From a checkpoint of a small transformer trained on Wikipedia.
Size: 8 layers, width 128, 6 heads of 32, 2.37M parameters.
Architecture: rotary positions, untied embeddings, attention and MLP in parallel.
Training: a variant of Adam for these matrices, 150M tokens, 4575 steps.
Each number is 500 + 50 x the weight over its row's rms, rounded and kept within 0 to 999. Layers, rows and columns count from 0. Numbers have three digits each. The size before them is the row's rms in percent of the matrix's.

# layer 5 attention value, 192x128, rms 0.0266, rows 76-98, columns 0-127
100:436603546491524491568559546563522445502506548492450513544494525567540501444483504424613557421504596464493483454508453531541511562457522436562496569443550584478530559469500447537534462617474501492416528482462345503447531548493497465478539493485473477572451519520511467445463477538515578462495434510434414577561485580488504510427586526494519424555438492486532483525507539573460450351520
092:513546472531591504510546532529528519530534541488481522543514581500399473500498558436487521481376574562515511519542629523461498519523492412432431481501454487514502578498446460415553591597514538450491477581539454436483489492557500550565455499502592601511513401496542529518547552493517507601422416501517508414468434494476507396459481440560512475401469513458389437462527497443496448531517
092:559521474513501529461511538520542615497526584531436535465453493532486524433452524596646564551542525487557508488404504552466566461482508494473517484534509499651511484510507484446458545515427422484557447539483613492453561517506524490578489563477474426441507454561513388476511491441456516361512466440503535391496470504485485470492446476452462559532456450445420580403509489487579528513512
093:581453429524501522499435524479515546504540434494624454585488496446495480494530501456524566518514360491525463558474497589474470531450425483537497512539451516498537527544489456522592577510511537532489433558525544527523480433510521569663482571483500558425437517578432466522508480512527524456646595439582446410463527472476456585461508452482478497402514516459484531436514535503531585522533
092:463482492509432504568418474525456502502509523541455465557463584495557490633526508410556426574529440567489377511536415459504525433425526533421461500441447428498462533567614516524469583548501490555464423549481621493480538426471531461515489454526547460483496536557523494486514543451511509535494544483527481433623614437501561535504478543516390516486561511505472483493435520561454450519428
097:457477506510436558540491508443525515413490461525482519452455506517448476608523449489480546484554524434413505525552412516504511507553430598482490508532484496446552517574521555515513506439494479509545402527498466440553407465417550590579487422495503501571534524599530509494542456513492474379544434507471550459574566384505430519388483442446509599487478474460479500468550452436528418626519
098:559490439481528501515531518512434543501523509471484433492475485435459443553506524560490502507519433568457585549557444450472507399552453483500461459554456577500456385551468507444408539505508485439570504578493425550402466469449536488471477432500507483492466495549464530577538490426442487551581512570558521463473494438465476528554480470491506572546475594396375428399518581426478402582546
089:436372500511457450519464515492547503622530497460424584417529523555472602506502458484511425459482451543529513416475483499543447506440568543522515491483367478469518521398519520564448492575490392575458455482530527524450500478510526503486502463450501560429518501417506527493596537546484466474488498537500514611519380439453526511592576569450613468550570523487498494530543533590466491500472
101:476464470519469538527524494463491510517428506455538485495545507517471438424537483556504472492431565410487466525582612462467509428571509481462525509488606437529485459533482445441584489378551463464564434484533627371616583426487497463432425587472430569500482492522524564397524467597495543510512488459513557506565471480486457495429503547512519530456430461449529499444515475534532576498565
101:533500535508450392503484433479508397553495489527489588406513549543576541504371521503531503488507511518424521398477432462556520629505538487493525505491550545461500537492539469534528450518336491491455550524439409516472534521553523370514505469536519500513549502529556505557488532509585400426425466590437462521547478480466518470432519545481502477527519507546490453527464569532410424583433
097:542559536469478533552445491498565568452525490511464456440434528477467437435495536594667420543454473538467487475489375536474499414442538501543526479472558490497501382531537560513526444514424444541553545486466564448482531495477525530573576541512526385492611497357559458490501571465454444472505532443502533466488456480540481476457451465508487451441480482489470493587486523442496577407551
090:577440555536488552459446578460389568591492484495517456623456485479467422517570578477545472514503490499555473540566610534589508533531442538542537512456455491516559433530420493458564482468547493457529503532571605520451425498444527558480517585442484576529467514450379465535472528500493519495543558539562512485436566509547518610551454515480444504462437521401494542439468452525483521590493
093:436522491521518447444448530611463555482507581566483511429490499422483559554428513445536410561450539501497557509431575414475452422415459448487500433484436471446501443505565487558474520634569505519421643524486487541486499472535585540431499555537532584481534540465429475531449473426441538490535527484524507495541476419544493567548515544488481501526531501421567478535503594452521595440520
090:420497522550461466531500455573430509515500477488538555506520494477481541403503592420568561521452544501620522476483408414556586519596537548522522501491575543450470464590515545490482480503447538499509523493467542525573470552579510440494518603417542458563453512575475437606506515566511580407557543419503481485428502452508567467501482502506493470452457487535424446504449592595508466592548
097:458449457468504499556510424581483460509536531524517520415522487520476469518441443553611504498478464506536529519591491400508539484614503549496478548426431470572584507470548555401530477576549420516411544524541470495570368465454510431561455504515462523431477495521462554528491546464528441581522408479563438458551555488486564559519518476439521555517468383483528524524586517604558528447474
093:442480571516489519539528474466491385421412462483554568465535523541513542613401513461482568482484456549577520519526424398503472516492539510599497477498471341515575468462519518518399425491550502520467454444528434523556535537454491458446542481500426542440515496510470584505506563496518563676432536494547469521440444486509525532423509476553520539524542457560456515517513427533486456440518
091:426399504506523617379469496494485409487523460500452459499523557506445457532515566512483447536464469538532511510558478503531475482590436525532492487534555429498499479467421584666553498558536469511459484448519447501497549611545416534507468539532530420477441474560459542489432569439498483527546444568557559538550497495511535496453536458486466404454559435440534522512430547415507510398411
094:528488505550550486539541489528452504553406525497563470556448599479479568353457481450475413489550549495524520532397394447486530459419567481598507511372453477489492445435501544537453542499549468539482571571420458481502558526576543516536478482541530564475444420574468547553486508465607465402494495500527522484452548429492400480509461426582471518535474451554508440509458461449496465522494
096:469447537521561480575529441627498420503477478510480552546550475547451507492440518526434488553519489493518434453491409531543487548468439576503453506509563472423481425476507513561503529560434615422520515477576507505396617528500514486458536598438496546571532527493528460525455531590491441583466463489480557593498505562404556508579395525521506456448490551579547513439510501531438502609490
097:535526517447473519470532466561503460515471466488534501562540563449439512492474569545531566475500442530473444466588430471470514497503448601444491488490585466516473512512536503502481562560451458513481486639438501537480660543532506543548510423473515283539499491490537540474525512539549391568471543524418500507558536493485573447595515528467446408447514468521530484549556521491489418432543
095:459457481503534491499525506414484475502589425548440548485493585528528445459610609440530486529476515510503489425504538456510498413519451563486511494468489451406436566439576502578494555512529553499488466460461599424632489427547539632418486430427550509557431552423473486431537443565527485546547468499437478574411484458457533543505501549555482558531510540554521466485534494481452459435525
094:505514526497505476562477452544530514561498437526559519489510467498514405574524601518509440477517404558497518496349494466543502516612608464457500530565494546527564480554445540484509448520520443427485507456480489403509530516460552507483513450527475327476482512496449514486491598556578445548463443533541518511529383545535496515612493444439512582505494519498560550465600546464461540425558
091:598456524485401532499497472479564488552526491504517503556434578398450500502509544571435529564440562480542464479492510446412538507486545496471544493491505446478490571434506462544488495440453621568477447471476613507548614462509550592536493436471467455556653444454528491511542503480493486510496643556479507501613351491481521483463491544492549503524539552562500550506491495543437523502479
# layer 5 attention output (transposed), 192x128, rms 0.0693, rows 76-97, columns 0-127
104:528472442534398461489428421529637501414379450443410454502541561533491464496477614501512535491529478492520527511492464520513623457504436559527504412501433522578458536536485551387458464529568540509496485440573524565516566492434452528418499511532551477439480515527508441426419522506541550541513455443467575517502466639496553460489545504516565544518446565468493463567552499504488475452467
098:411434560469363503447510530523541497541504484489488552348492441446423441520522441467499466523525461490462503552579536519461466480503522531516490530536509521528484456530459446501479495462590444447521401531494415487436542472467518525467387515471447501495565520560539493545557550472546401503593541476602569422588482475452487480508572539444487566571591552460573508525523585602451531508546
097:499513450451534497520466475500447449455464451473571531509461435448467441538553408512431526538419495549415490536553496508566450465482437564568364442483459484509504485461550592555552509517493483536533563541500580498413560487443535594521566446484481481494596530585476435468548437532544413476469515576519475427466508534544460603477505519518502392525479454534440594544622570438514492469475
108:496550498477505555477514439423447440523461519479459539508424455537499466416482492474465397482521531519500542466552524494524328497471613452467484543431501449503488486489528550533493551461486536362507517546506552490480444507646577517437444452500528514429453501593483573514610489503583505417491521489476574533551532430536554410520513542541525468473438453557513574512585540537516552561434
095:566435498478530512402563509546390515501511479515505473515518485538472524527443410502519604524548456558501487481526509516532395480521570466510537434439527482441490429430522581496555514440488575446446440559527518578510504467597625517568477427372440575549463488487456535512549503567494513533514520575458538529510582487542527561472471454467537386464482527467521606576445471454442448456429
098:486531512514556433479502449511430479473483578441562471494484386461509487498472591500473584477494524564516571475592434510455421571554519410431466519472528410475480437514540567500516483496534467462420569494489501531503493440500568398484574495540482520491478502525575627618499556463509501592391513528474599440471528455546481484465408538481448481479513481562601557431520546465438552490570
102:471576530499499426510523483466514611505506570599536539518519442400508494552598472514468528520533543549461498456474508503467487531467520540482469639456529464489478446496436484571549482567528467494455409550470500526409420528499432437539439453421452472519467518530583535490526528514579452461414529488494534505462474459536538588340469446537405548492515448590600588517443526545532505519447
099:494506478450529450524533569515442429492530523500500527534553515590494475492607469577534446496439478451445425545501541559516571443491504528440605448478522496584545503470428456539494582456451564539607441435538468552474572528522532421444465531456493482553457555529503425508520603531384494522494446530509500532485535495495613506412341484536502491510537485389443473501526514408496517421465
104:459524532450526505454480575499386531523486585536498544426501506507497533452515476490442414478562504388493484454519482504553462516493532503490471568524504526522527504545568406499472434443567456488464553463497505447506443486454554450502569590582563565474594591466531577552501428400517442593532499467467573479537476447540423474552626552445582434528561482484459600390479486457445485493521
111:542390508554431539505438483442510483417509545435544487581512546524458486583534576508464588465475499500505533520506494557473598439529516443509548363385542538530490455517494514446510487557502525596476454425455518577572542467517540514441391539511537508478436571416476511451413514601367517489514473517544469514532442524438579597531436499521519492483537536458494431531488458495434555493537
097:425431456485493483434427486525511472557513458506536537612590462515545570514424587504418533599432540487503439507480511466482471563542447446555462488574512403478539535405549521498494544422448476555563540499567476596463534543435484576532549492459468546591432544541592486484469400477465477496432459531521467523451527540561408622461478423444480494504467474512430520545555512524494507436452
103:529590397533511533557477450537469507546472526581491607401518466432601582446462415465461401479523504528474434536458489456565447514467424425525529557457512509536536423502498447440531576493439439499516551594573533500423455585516510513513544446446569452463581396523469538570478528503543501526511448490462543517520576387503534533546463522536542502510451459566523516513439471530491529518386
096:538518478489481430533546444532601512603467444557552526520578553615441526473496512487488502473382515522543425450498473539538491500462482626537500516479451422431486508469475377512570510412439511554591476495520477510513533542465433490557472491427527514580449488534462489565570456516464534406468523530517392582484458593466471488465465468647434493439540504491466501596482545499480502465481
087:551424553508487484508470493523503475382500484465521523531510537518589445516506597512442501511462570528446422563469467572566486582495489474533497423505460516530400516497451477558472635586541511475529448517488537542517437440451594544521405483604582560506525484490498504509453486522459414455403473500460523555501386427421531584499547517509485530428473507444525527493388455517439589506569
097:508556441470463441468492511425491434525456519496590540539512521566519575545517377456537493571522511567532453507487483576493506509466488611508606465521525499516496494612523594538587473472501542507507569467476517642563532445484559439527469479494529467489476512496457508509499504496466389433480545486435531490445477463415571393480401482445529527560558585496397442452468483461452488559399
101:506429592536540561440513593512467630458532427480506511495539536560528545527494472487515477502538501563492495553557478503507545536457536565461649598573523515479425496557430595438545470458487439517529566464454513558521409498463416462570501534600439511566504497487433454470431599524486440467483470477392505500502473484401513404521460499395460461516473561444505454457482512459486555499526
094:499458504573440508524483521530586493560493463636474516497467452497507486517472455427559506544481569515437532435532456470446467476492550454540584548588479516347541501528490493447432532422458478520517583555536534547478460562441531559445501543499478563550493424562477466557587573556555437477516487500445422416482457573517456456472528494494473533494623521558538507385526441458413416538464
097:467530523542482529428528523509527506556462463493447581478529470564531479440503466536510534496482567464479547431535523484534471533579530601506532342419539491436631490581492430504458481510466510543486437546523473605489470427487459419475414503469516488525478489530502429484567480583507609461494429500418579397542520502486473505542526510544407550464477501423521540515528563522400611542580
100:483460540449506539468465529510511600508504565453583430387473466539519553515469552500478452512460483520508436563436549425524498478545425400538546489546484608471557492498502514570489439503529531550590530569486486367516484497456451454453479468464457506542512453561439494541439544588452527561510452445492521562567459489399558589509510472546545645451398515516530476419454434514490480565451
100:449348494496467480532552566499469533546524555571488441618538440505538389524483479493413582545491537525535561643493438517544455457506554454550573430519483517381537517507511534483449454566487597461510440543540585463587474470438526493481417444386411534446530487501508495462496523539527510481478535405487492483459532537466536536477442530424522518544498560530481497469500481564548420544514
095:510516545541493519543566537495562422481462610464479479415425558428514481452472501490548547498430482500489503482441521558524551503486555469478540462477444484418600503517421431484507569556464547529622437514516597486416457507465482501553499552529469457532619456462480522446487522590450377553502468542508564460601579593467450482465554435528434460486444550483467501560453594487429471479451
088:507474486526540588417465514484499472490538545541506459556553578555395511533515468527528535593527572505406474557512492518523519496515511520504519501520518501500426592428512438490494431494571540555610511496525544526453501470475534476549572478404489535440548521539523490580582516393444437482576428499530463479506505509442461514501528560501520337429537427448392503519377389483438496487433
# layer 5 attention query, 192x128, rms 0.0477, rows 96-127, columns 0-127
101:486559500446480506517540488611529493553517494510462509454486473520480434501509487508563534514486563509543401507473582478506503547474469569419546503504525458500453535447468413428525500396475529508576467488451555418615507486504471498578486623597532527505549502479387479620411587506521484572475490453476526460508450566469543535388580566559514467524527568479494534412436431421486525548420
064:526594507571525503463482525545458549503559496499492521559574496468593437593461479546582384432429458490525520437503476558541385347435467450510469476525562493542466538526567434425467503453450498566506499461500474440536435551476589423523450565547488561435449488448488512528517518486545506448592563416482513454503501523492479440441488549487575446482573593426516494511488431530562474505436
078:566511521556461515492509490432382535506536500516473566580529539552471526497474587381448520456517447484502487525482520486428470396523480479450511529546561460428540521532493480435485537382523432493501571489534512362593614488507479428518521451534405489509495507387532534528480495572457547538520404509521444499459608559501512495555492475532526507512435537390532474515558423469602563524460
099:556474495510529417490459403501431560494451531445622535452414497518534518507459538428596450465467462451466503522493453458403455506527414556465518488545538352475440504512505395558592441454555516502537543489565527487594606515451469373531481566587518522575486577496459471504452588470499544543501542449528536600529542462507506535527493462526456490477493489501458505450512436456505550445539
072:477612517412463443548526529537549424453484513540459505477426548547442565487425528495433490601533481607429502455532534554496487577583462521512462491478434472534480413483507481519553539495510477468549551523470488529513538498582489584519419509400535529583565428528475506462458528622493561527443510581506528466420396497545372508550528478543479476532464478536452492473418518398526595497499
131:533615487584552457483494515572533599560464493490508535433524448514543545554464514481554492490464498463488482449468519463542456435527429571443488559545488524504451539489488453419541454411490531546574427470521481419622495513434501529570445610629524488417435525471489458504473567518527468544517503433481505547564466499473456487382478597494501494472496597450551545456463362504554530467448
193:511426558467452546526499512446436487464515454519468525579507561522430458483519574477469480520537424499470476584513459533442553492484528433493548450518491470444520559539518523491437546493484427408412595538564539540424529438573441481434548420396459568583515417548481562526484462556486550582444448594558457462439583574530510468625537433494521527444456406525549493513548537431538497516486
100:556377530528478481522499496501420461455502519527522500539522462486467555560476522463483523548560470513530458444527446598461478498489559462538568423531490455453485585546492467477520511405470452444439569546580546469451492447608419450435505436482531565551437451517434537547452508610501472577520457544554492475554569533526490405537498455542537455458451432570579556520428520337526531485438
088:462582509482542561394567595540481495441507469457508550475462472492506460406453532606416457573527529438515555427513586511495482444471492544537512579450469515522484511478475500510445481471561471520469518463493542471553585523532509400499569598596468446639570489412485481530459512467485507532507502436475407479527555554466476507433558479474661494508459467458561478402461417501517503529501
081:513448530478507566476514421502394433520464583517526467472456579484514388506414448538545471500564435488525518551384498517499525504528455514509513511474623424555469497585485483536472442440485503540466560376368501529507521510557467516554526517404557490460516519528486517505539511453434574544500448376572551451517400449569434462455517483457468531481556471486540491536534462556618529461497
087:532415492495471537468544491492455493465496471485475542562565572512521394499503480466558450429437613518558563526479504441497532471551499422509535543576563506521593628547515371448431469490476443554514404393562473514430450472433528509504547478510475424522484507510480527579500545545559470547461533469535472499527447469648439446450523511510374450478542533532494467517542550469562530524426
091:551496466503573425481617616556471472478480549436408499560556403484459504482505426496442577543498519471494459559516511588451469466448481424395549508592473502461497531508492531392527477483471448562518490558514556489435520593454573435573512485524457573500457522480446580547456560520500489524490470506543521537406429580498514494495468508552463422529452540482527510542522508425426391417423
086:446444521471494541503467525506477535542561568564542590485522507484563484524506431486493463579544524523513463596585588584445499438585545562521546430413537412508522438565525535574535511484547582538543552483510470485492500500450496515381451495360544565484454495542482528550465468437449463369495505523497467484452489486447500534439417507427520459592465568438441565604538448487478450486507
089:476544478459460434484502444497460538440475510364496543484502560503477544514543545430529577403489514531592427431497507558488513500510439479559483509469475384531601599547421539500552460528547542562466471519583485446552544510494373440513447569458505579500487450550433508512438583545513416539457442567511490490465522493526538492507537452415467460490445608542542506455553539460521512497367
088:568482514477494457472465443517586509552511526590515535550451524493435498470476454470608515489589424545581477455408550498435455523544491473467505542498411531504456496550455463375577477389518539435539455614525486510426555478509501435586466456509500441503592517519472511557423569559530466540518529475594480552536533476491535454499543570474498504441508449560562544457453472420549482577375
085:550513407518462484481573492536467478446519547457528429517374403456476467505521502530478470465515478561502457517532440589478499487445451515395481515600419570548419451525609534467554545439544493522494549563502650567406493491472544524490513411591425535532501575409448514516466451536524458491490515531508520579402491517534521464566476420550518473514553533456548529467424490423470503534546
088:445444526480559387456438522432575494623468515489519538498479534483499456561562564572536600476587548569478503516478511479474501479540539450558477566566497552469508444610472595551476516537566562402462517564464420470448508442454557473457527506489458542510485473519480411538614411568504414518436547475453524491498500486531486513472543522491439477505463375452422505541493491424559407489468
088:496425456439506495499452467486507444521480519480474471449493608568477481434464592508450554465508533555560462521514542451613457447482495468566465458523631441497454540525449473504518476565537461471547506467431571454448534481507489422534454454563473479531567495584550639581428439457502594464491550510499497450423601477455509528513434526582547466536640457523417467490459526535550484539554
082:435563473456439530536523524603455534497553411592450503497483582446549469589401452558637490538463493533554461518486495449597504502446472524474516493489461460407590457477473426517421534459453524485487548538475566518551390505521484558471446498465593478522565522492504427462485529432448482480463501420458493499404547557506541535491503389480476495610491547477528405491483560564530498575491
080:552528443531501533567473488635391507539484484491513520434452541526527538458530452454506477580502489500570387496514488465532432534522430512534532497578450428529480585414504487454392520424527439565448471512493506426466520529539541439431465402525483669466409491540504484479439497498501529523493525582535501471491542570458495497443644448477511486496468513494468503404532521378516507536484
082:402455473483494519528516596582497529503557422594511544550481502457580348475557530524540486536450583514506463473545500528517501533412508493464457583433480592464510494503553464553498485450407477512512547571546498467471442516434616534574484467499516455446599522441513458511514452446562474393456517496542452499475503504418543596548483483502490455580441416478436495548539510553392553487555
090:523575512515436526521519468509477518495516531630521487474545401480493520554458455505544490517495535542456442518497536406535489593514503545473455537435430547533528497438430411414484558493394426543471397580551492464538384487502466561522439492464606538515528508496498516513413546561529444476553584488508528420626467495449466516501579564468440483399501489539572488469521514474548558608484
083:545507557443544533488463550421525457543435425504431530538503486482552390393442475477545512570524556460457451532521578530572536536435570603549518519536455462490547460434440520434503491563389522479574482451449539522527548427524565547475484543510542432487612543566511474546478475498483502435510511392476511399564461452464460534484520612450477402492520496495424513442524493465494487545390
089:545455519566501575616482446468516557515529483531494448486557462540469402447459454376475492504500514537570493438456448539550471517431555442504535429424467464545524510527519419456435478473481478472543431454486586429459529484573516574486527455546482448429391479514558590495535554519492515600487463504496514513601544516575488469466522520533502548482533557494552566609523445372508490531376
095:500556508559468471460579503573553543566595514570519443516575442520505534496592474546488484480482451447406497501553449503506504551515539464508454430521482532511553446476543462443455515562525563508438428559527498535495366482515540377471491450538521496464489593478486480503485525543473441619425505470443502531550482492485521493403392483567536637467515567528563424505459554543448596593494
092:480404518439524527525451569559471497522389551439549463492583501504490434483536506522557530529538494401494564638474489561528482460473489516578546552521599431445527459477518540473551463477584529575549491499540491510534533421431456459490477540521473494469481474378447555457440482419552570522404442465533418601588569485504372504400470520475549520546464493517545470536499496525499529458464
087:535547465477541461567551526493492567537370460613606562548523417539443547513561449516576473427484530470541543441485557596449535497357563540541490491531457569443495503482491511534485554523414556487425481464476561614486500534562512460445505500411492486478498531520444495477544527473531482528482513455521548642474438435580419462478503443471495502511455474582475499435515557507461406536499
085:456489478525569531474437541577468602427478440496454507458495474551475462413480547368438491520452450482573549389475507511472567459434495501573515607443466454518470557479475499625532489417609486537486562473460505465516600563491497453483575559498477557514525557504559501514508534371481445484497453490515456465432596505495484512463461544503571459420579460489530441510476420536501486414525
095:565491554563464483455447550516485535553527443475475468482487397559521471543502465453597468526497517499524505530501391440500523427569555527494551578574519521511516511518506369446507430447491484433537468503531523546404487378442475450494435469515514436478510511378535474522468480563484456579585506555525473518611534534565403402501509550522467524489499498412556593537520475391505523480407
091:517455456528510549530519538498518543526361429497539512548459519545529415484534518462460513468477489559550506515444539498598639403532482405475408547457477497510479491468484600506480487491498416510397538368442408498467531519496537462420622486539479516463426516593584421482537416474564513526488490519484508496456514494553491485541467488501443401518542477425498566507552534501606487446498
088:471497541384580539532489413531524628517464541534449528540510530456459440533521540465522470482482452538598380479494507513502505464499520569542508379494504559486562514474497453543426434558366523555472488537482519410480504488528454513550392531410473562499445438482629533559517529521404444419474443528518550438479462565469486487424535509539457500487589572529489517508488475499575553499450
088:349450558586600515487511528562549451552446528496552528460515484476479475496500572534585456499442573447445469448492439473450518598422492418547468392471465483524483522589553552494502502555514475534393466491452375521521507518543601370508559504445565517399462478523506440423587519475492484490481519448470538481529447575487506596509452446509489449485471471441479498440508508544483486492542
# layer 5 attention key, 192x128, rms 0.0437, rows 96-127, columns 0-127
089:531550530503441437541457551585443500382536453510526474457558410560429608570497476497513510520453563536435604474576426428567456432569484501429435520402462527541459501464391516418564498474484433586486554565512462585496401530511508519517456460530488537510461530445481526454533606536534452464544521496567472539568459503534458503501438480458583510542436491517572490459435520495437478527486
119:547610451472554404530473458539545490517508547499515500455478451544488551501460520469514468480477575503546487401493560440478473519537425585448445564431489556565492489449400496451557403443489488478555486500496465493544426594432499550546456591589488540525452591435470516447512671553542472573490540441432566531556459483566485498487476508547464467551452473489462540435424419512425484495509
119:523444550465427529534507523494455407492572494615428521487470496552495504514542476470501514515638524428467471540536513508492509568457544433531583424543417522472559485474536525454433578500414511500448517549543539544516515370540463517475470491414492470474512446576540555633470438492461505455483533529592417431500471528471453435493592456416539562450502460503540412510543578544575538548472
089:604459564479441556536444588480456501555488451485405443510524551545451490517622463518501501533562487528496502503489461600472551518519529437511561514557414547501500473547492446521433505515409447489515472584486494549434567393581510495493550506537442493497543394451531490595475361559442552470458486559546469467451399537472463500583529510423547486484431547523580442526560540472571501518475
111:501505507415513444459511499605444472536461588507465533380529384593498541503501516449578512512472574489516513433476515353553449486469485561478487533443472572543525525471458459498557479430498550527556508500503528476555475488464450514556468583549537434523464634396504467476445589556512452522552516449477498526472534524563462497477535591506404412501435576499477558479441510568407539464520
088:502610432490613448529419456559530543566429529373498458520500484509470536525430534512545498525472542579581470425479545499535499451487445568504421578462591502527460535491432449466529460487496504527583515486489437406565483583488493495564508582575532487561474562407435503453514561529543519539550515436478525567508497529567491542490426521578422457527467555448488548543403408457440479490466
064:513461567478437474512526524515535431497508548653344548489470426572495478555524502519519552527600529444503489457474511481536537543498469482504592468580444567499532531462542535412449573516445518490444503574524458489508507357526414487519505483458476498508484494572540536536401461519449502504482501475586396501478431466462452401497577483425454539483438516505495416466522552493493587553407
067:484555466452399469497480498489546384517529500625366525423393456556499529547560419534510505479531468466507543448494557478492483530474464462430495493491458594476535520483527477462525477547514554473499527567473522451561483459446517660594446486484545492546456503498553420514438535571543446448533584509532494436535450521484485448463579527411455562521456564516510474491467561457387509562417
097:455513481390522584565552538584439456525516513571515549540499484520469415534506563562496415463572591477502535494454472499492440438477517510574511539503580555482493495462471492473461476423518572511572445441428429461546472505395485419553512591531557516522518572454508508419458570551439419476474399484539472525474514459451476483394588505498493513584460461388541544603525506559476496469444
096:481507394551541505499544473434534554457491526541439506470485526512558398535553569487614497477507543521514567529541438429466546592457607559532555528517553497405509509530461519530460490458443522547518455418433502505458493466501454490445543537569487457550546560342594406523500451465486443532527430546498474546472487583479340547563485545441441526419456504512484480480463466493498548531459
101:495489492523511497523509401556490512478540606598522491471478465510539565548502439529544612591439490516555492435554528494477520474540585515479534497469563476567536538531471514388459430408376381470471484484525494542472477502543519521524444512487480401516527540445471481567585613543582414465566447424460530491497491501430447400539557473358457474523478493541522516530459434527494498495483
094:469540416435433440516510507488527465533545596481544548427412469552516513470532488539473460461533563497474519438526559472426532492500445447511432610458488544558483501439570613453476462462493526512589579522552486441539453538461488512541470534487475416530476566663483388527540577525504520518522529408566531516475486450490520442468470464532536506585526607447389456496439548534457506425527
099:497469476479467421537497557505516429527548471484481480502634570429394527448524499443560514413422442561463465531543497485410539398428523492445627522494466382439539579499531535636542540455477519529482523462547607482545500495449528387495550481534451550556470462518522426470468522428461536462478538535537487544581512539473470562508512478553487481532540539520517446606531442451465487507470
099:460547510418470406441430458524501529497493517566481508424483481538458632614495390516585521491573521491419513557510521508416446491556533603460483449487507476557515489572597465555520477525403545549594500639469549564493520454441522492551432447448402435531527468533455509500495533514571465491527471458481535555541444501506413468472571445495427535541531588512513496457517495501465510514434
092:466591450525365442604485543460463461424475558467415488523413457552508540496553441590507537419547552531534460558488587470520441521553418506447436542489515523514508487474490458458555495535487464534487474541517465523530458512475512530560481452380572490522453480506461464510496590519499450450432528569459535605482451556568458458539465504354439586463444577546504570448453540532554479540523
094:502496594511479458565543517471590492538526588401461588554415507487571507467534498481417533470521457491480516375498535537467469434429475510519397582496402600519412473473486488489595539605549504556543499483482482464454515449492474593475572505504511459458509458539544446494507629505446476529386548467594476479489466439492546439498485531452484531479603539426461509515478566559496472466523
096:562438491516461471513500458469468448497502493580515487528424544436511502473489364561530503500480444516495398611471482547538484413548501484472492475505570410459493485482511511507492590517520482591495541466650522475571529562492484402453402411632511430435503481519488525492518483435482506511530477616536566455541540576496525474570371442426426496477471573521521557520490480532504494485460
094:533503585477564554497384466565526564550444475543511521496524488540471471476555385462432502464487522403484462524502533409512609441533474469545514454493535516474440479478530507608440445530511545456492530426491494533455597453529501510456547493387419491423508613463544524449511491516582562490480479616536535513467502530488513536511408514462542517370500586499515511554417484523595433432502
092:441535629497559504486512522439409502517456531553529538500535454550539393464468544472513549512533507482520569550524535509431455513445497478525570495519384489496553529435374549549646438411536585510512502520465497522495469524487498439386521553572445487492494496469524496490457540459556431471541465475479381604480543423546510471506528454500502399507505452598472509510565576449453490562441
085:520441530538581543504429477399538465584463625476477547386501541506545514490569502459560482457583534460521487368508559407490529456506455456464556497496419509505535515514542584458512459471474645491534495564480489536556497480445501487526446476464518423518489588454527516444402572462558492490484492453426492518514437475528457562489534499412494496523480496425497590446463508474345537517540
085:488410639485512636542581574443433505453489492418542468502563524454463502392482552479442471545460434498525453522522527561525523429497508435502487516522508380488521556487425485489528509450512443497475592534499474510501478506470544414480570559564434593507526532638465503493485430503455437488585496380478464485507527522501517404554482546450533430499546552539509508561559572504569472508483
094:453565531506471511545518452503509507505462566481421476532508494542493510512521625505493503499442529554499472510546489461532486549635500500486449402478489472504610490589457472421582566492524478463420489519524510526433400513572538548469452442419549524625547483480385515481506522619561420559522526485405509601434483532517477515514532509506490454572503448599526534432517551400424501547499
094:476517363432446482521475531482410435548537487490490532467489518574510483452514585453491500507485492422545427524479553504541561506457516518520481550563572415434516539479470494517477530410438425457508551444606493531477535531510568462447486468572590555530591525516423595422485535583547543448518362584474480550448562555500464476494503543512527444470423511594481598505513413440514503531479
094:504558497573408481581433441509480503492484500511466552432485542544489484472534508359520464491451486458512492496527497409545452555469538540409431495420502588507511555557498495416503430468471449446521458532503504457529521526449471630605415447489585529562414623418535518533492606433610528437490551484505476453551556500556474475459520551456493524505449467508483483445419511532495571559519
110:449562500572592592534470501535507554482539442431549517601445468414485535506498561493524533522498478458527499550522535547460389530506521457417474481459477573538510465473449621426579553563537448456507528515473515519509423583569427545511492491436515443542398468478501510562539500528437502495404498457446552491422526478466620460484519438564503457500470421513605422517522548476397437509454
100:482548443498521486536453512504480512549568501522509455388501465488516552574490554478576481413516529544560455489444471544462502441520535529429526485560515510537515533604521519552451474392478512519475578479524547452538479471443498385507569571596524479435443494457502425408520529608422497383587490537506509481423519469507544494516567496500594522472522491424530357576452517592485546539425
097:572538461592507385444511533442492483447524493497431468553447497455536484537518525487495466554518433523507481529491564488497499541481478454560426583547467454568514496495543534510491420385526427501506494491472474627412510553427469522467490419586511478550581437531518544476532414552373483461500536489362487437471571450451543405536449491501549508589466498519550543556593503533547507570443
102:454462572499517571489531623544417503450433453480446483436517466457373533472519488498475331527562482483502546481506488538446504487437538490590515437530490481524444473523516455573424491422503498482624460511396473463492451489502472458519489583502504555436619600397523527544467475470460599486515484511530478476564537461455526497490519517534469566526463582442509537592501444545529569455509
106:537552524539406519576490486493512373516524499497405475465473443526533604536516478523507552491453481547589450378538497534514437506421509588408475511509567462547501504526406552374485543507444510517464483475542506417592496585510497577563514540455558473591465440447462544559482629491539478445581522530523457489458447464522525451541558438476476468449436487593505480487461496502469560441467
108:533416605514471519547554458424456463510528498528406473493508528453587429454349560508511496584531434456503459515549474512500490463480558503520532487515607441518465481470540474544411493424445539478540543497452511504480573541542490532431502539584498443450594584454542576485609487492557599539469520478470467471561532537432450528507444519467505508507565538425516541519458374567539566488588
102:440533476496500481431489417487472569469593570565438527476630438551371515537531416453492466455469503516527530496465616474504525509493492578466473517489500356463528459524456558429529452503536543519506502554551460599429493491435496481523393479439502489556464553429541502421450519460592491567474573492552489514508523534589426496507477482571402491485483561572519415503447518448492510557535
096:504401482496558583485512467366452547464434436455494410586441519450414437445512546519434443610544456468563505547535471512518473499566630437496548505469608556430475482477523487523489523446475537526496528540486464522524509527444514398508494489605411500493485468521504488587523416509449587559511481505388582429483560541466467544534455478550542482491492504523604449494551498519451526525520